{
  "d_mlp": 256,
  "lr_mult_down": 2.0,
  "beta1": 0.93,
  "schedule": "cos",
  "seq_len": 1024,
  "steps": 5327
}
Each number is 128 + 24 x the weight over its row's rms, rounded and kept within 0 to 255. Layers, rows and columns count from 0. The size above them is the row's rms in percent of the matrix's.

# layer 7 attention key, 64x64, rms 0.111, rows 46-56, columns 0-63
size [ 42  64  63  84  75 101 147 119 148 146 141]
[[121 121 131 127 138 112 119 139 121 133 135 146 152 128 160 178 150 108 134 142 129 131 142 129 113 195 162 120 131 107 180 114 133 102 135 117 114  86 147 168  86 114 155 142 151 151 134 136 116 145 185 123 115 123  91 128 119  87 114 114 153 172 134 175]
 [133 152 130 132 127 147 113 125 131 117 118 126 122 116  78 120 118 185 121 124 144 138 131 105 123  78 114 132 136 155 125 171 100 130 103 114 165 147  79 104 102 164 124 146 126  81  83 159 141  83 112  86 150 129 148 137 149 148 155 100 117 139  96 113]
 [ 86 169 100 140 152 140 107 145 115 110 112 114 145 136 121 138 131  66 145 128 118 100  79  84 150 165 136 166 112 119 134 140 143 137 121 101 183 145 146 152 142 155 154 146 145 157 145 124 131 109 121 146 126  81 169 109 143  97 122 142  99 110 118 130]
 [143 178 105 161 108 124 135 149 127 103 107 110 135 158 118 114 139 109 152 120 101  98 113 111 125  94  93 149 114 113 111 151 147 121 145 128 153 163 135 147 186 132 143  99 116 146 161 110 124 118 114 163 126  94 153  82 144 128 114 153 119  64 139  89]
 [148  77 141  91 104 151 112 123 130 135 158 128  76 146 150  91 141 117 102 121 123 126  84 129  93 163 120 142 160 101 134 148 189 111 128 146  72 122 146 109 142 124 123 120 117 130 151 102 124 114 145 146 118 170 125 159  95 136 138 125 129 139 155 166]
 [152 138 147 149 123 136 121 106  98 105 116  98 137 112 110 134 134 128 154 141 139 132 115  88 114 118  94 117 139  78 124 167 158  97 110 150 109 137  87 110 159 138 147 141 187  96 100 155 156  82 107 128  94 152 160 129 182 137 142 132 111 125 108 112]
 [117 128 140 129 132 156 126 130 127  99 115 113 100 132  87  95 103 130 155 101 118 133  84 117  81 127 105 145  40 120 139 134 152 114 150 136 149 167 124 123 128 123 112 104  87 120 170  99 109 121  97 161 133 153 160 103 114 125 118 139 119 106 168 130]
 [101 133 146 132 139 145 103 147  93 110 133 132 137 143 132 134  90 122 144 185 127  86  80 135  86 136 158 123  97 134 153 150 103 138 110 129 108 168  66 115 163 125 136 118 143 106 136 166  95 127 104 133 118  83 106 126 156 110 151 167 112 121 136 125]
 [139 112  89 132 134 134 101 145 142  80 104 125 137 145 142 116 155 155 142  88 152 128 126 146 115  91 152 143 170 151 123 170 138 175  70 135 157 115 101 126 152 108 109 145 131 171  97 108 138 127 106 159 121 132 116 158 100 132 107 150 135  79 111 117]
 [146 102 118 162 176 132 115 163 119 134 129 138 100 125  81 121 133 161 101 127 145 103 108  73 107 133 153 139 117 132 123 106 163 128  71 132 147 119 135 118 117 119 156 161 165 141 111 120 144  85 106 126 132 154 146 167 143 101 119 128 138 185 113 155]
 [138 149  78 118 155 158  75  99 120 113 149 134 101 141 117  65 104  71  98  99 122 136 142  94 152 160 133 161 154 114 161 119 105 121 139 125 117 126 136 118 131 173 160 122 126 125 138 140 128 125 157 110 142 112 128 117  86 136 124 140  91 111  94 130]]
# layer 7 attention query, 64x64, rms 0.102, rows 47-56, columns 0-63
size [ 61  66  67  64  75  89 140 152 150 152]
[[111 152  95 172 103  88 125  89 153 119 117  89 144 161 127 110 118 139 149  87 138 135 147 157 117 100 129 129 120 103 119 135  95 146 137 117 131 165 141 121 104 131 114 107  81  87 138 128  56 110 122 118 136 151 156 125  84 149 138 110 121 140 162 113]
 [131 106 163 113 143 147 120 171 149 127  84 145 138 114 155 116 162 108 109 158  91 166 107 151 130 176 127 103 127 137 119 102 128 146 126 131 123  68 119 126 160 104 127 148 133 158 110 136 169 152 125 152  96 149 134 139 132 190 106 141 111  93 151 125]
 [151 111 132 122 117 144 127 113 106 100  80 107 144  78 124 120 108 111 103 166 101 116 104 122 145 141  67 100 117  92 155 135 135 150 150 162 152 131 123 145 181 121 131 181  91 154 120 106 115 167 100 119 131 119 150 122 112 163 109 128 113 111 113 126]
 [148  99 112 103 163  99 137 139  96  98 122 134 178 109 153 126 114 115 114 135 162 109 141 175 139 144 104 119 157 108 105 138 155 145 127 136 149 110 144 127 195 146  99 117 112 159 108 135 125 187 153 149 140 138 125  74 115 155 113 150 106 128 111 124]
 [ 86 168 105 150 104 119 142 172 153 150 139 130 130 157 118 122 122 114 136 104 144 123 188 102 123 127 105 149 101 131 148 166 125 127 119 110 172 101 146 136 105 160 157 129 181 144 142  96 136 118 138 146 168  82 127 118 123 110 160  98 152 149 129 104]
 [ 97 155 113 140 115 143 134  74 148 143 151 147 105 142 100 124 162 110 133 141 110 138 159  95 119 134 135 146  96 118 117 149 112 156 138 172 130 180 102  92  94 112 135 144 111 129 144 126 103  76  75 126 142 122 130 129 131 178 176 133 148 125 107 118]
 [139 110 132  83 114 122  83 117 115 107 151 106 136  83 139 113 158 137 115 142 121  61 106 100 143 119 163 120 111 160 137 139 148 113 137 172 107 126 129 146 170 108 134 110 143 142 162 125 186 129 115 117 129 110 116 137 198 125 128 154 118 133 125 112]
 [ 93 118  92 104 164 110 172 102 145 134 152 167 136 104 128 140 138 131 128  76 126 140 121 113  92 111 122 132 156 124 109  83 140 134 114 115 141 157  91 107 120 128  98 143 111 139 125 120  88  66 113 109 133 112  72 122 117 146 118 151 136 123  79 142]
 [ 90 136 153 133 138 179 110 143 125 131 173 153  98 102 116 125 166 125  96 138 133 147  98 116 133 147  62 168 150 155 100 133 129 127  85 102 125 103 179 120 161 115 142 154 152 147 152 117 150 125 149 111  98 135 140 141 100 125 156 108 118 136 140 113]
 [154 117 140  81 141 134 104 111  96 203 115 123 116 179 144 141  98 100 132 107 151 164 112 140 117 166 102 129 127 113 113 151 134 119 116 138 128 114 125 126 152 122 158 105 120 136 175 181 139 119 126 172 159 142 157 135 118 138 134 131 112 146  95  94]]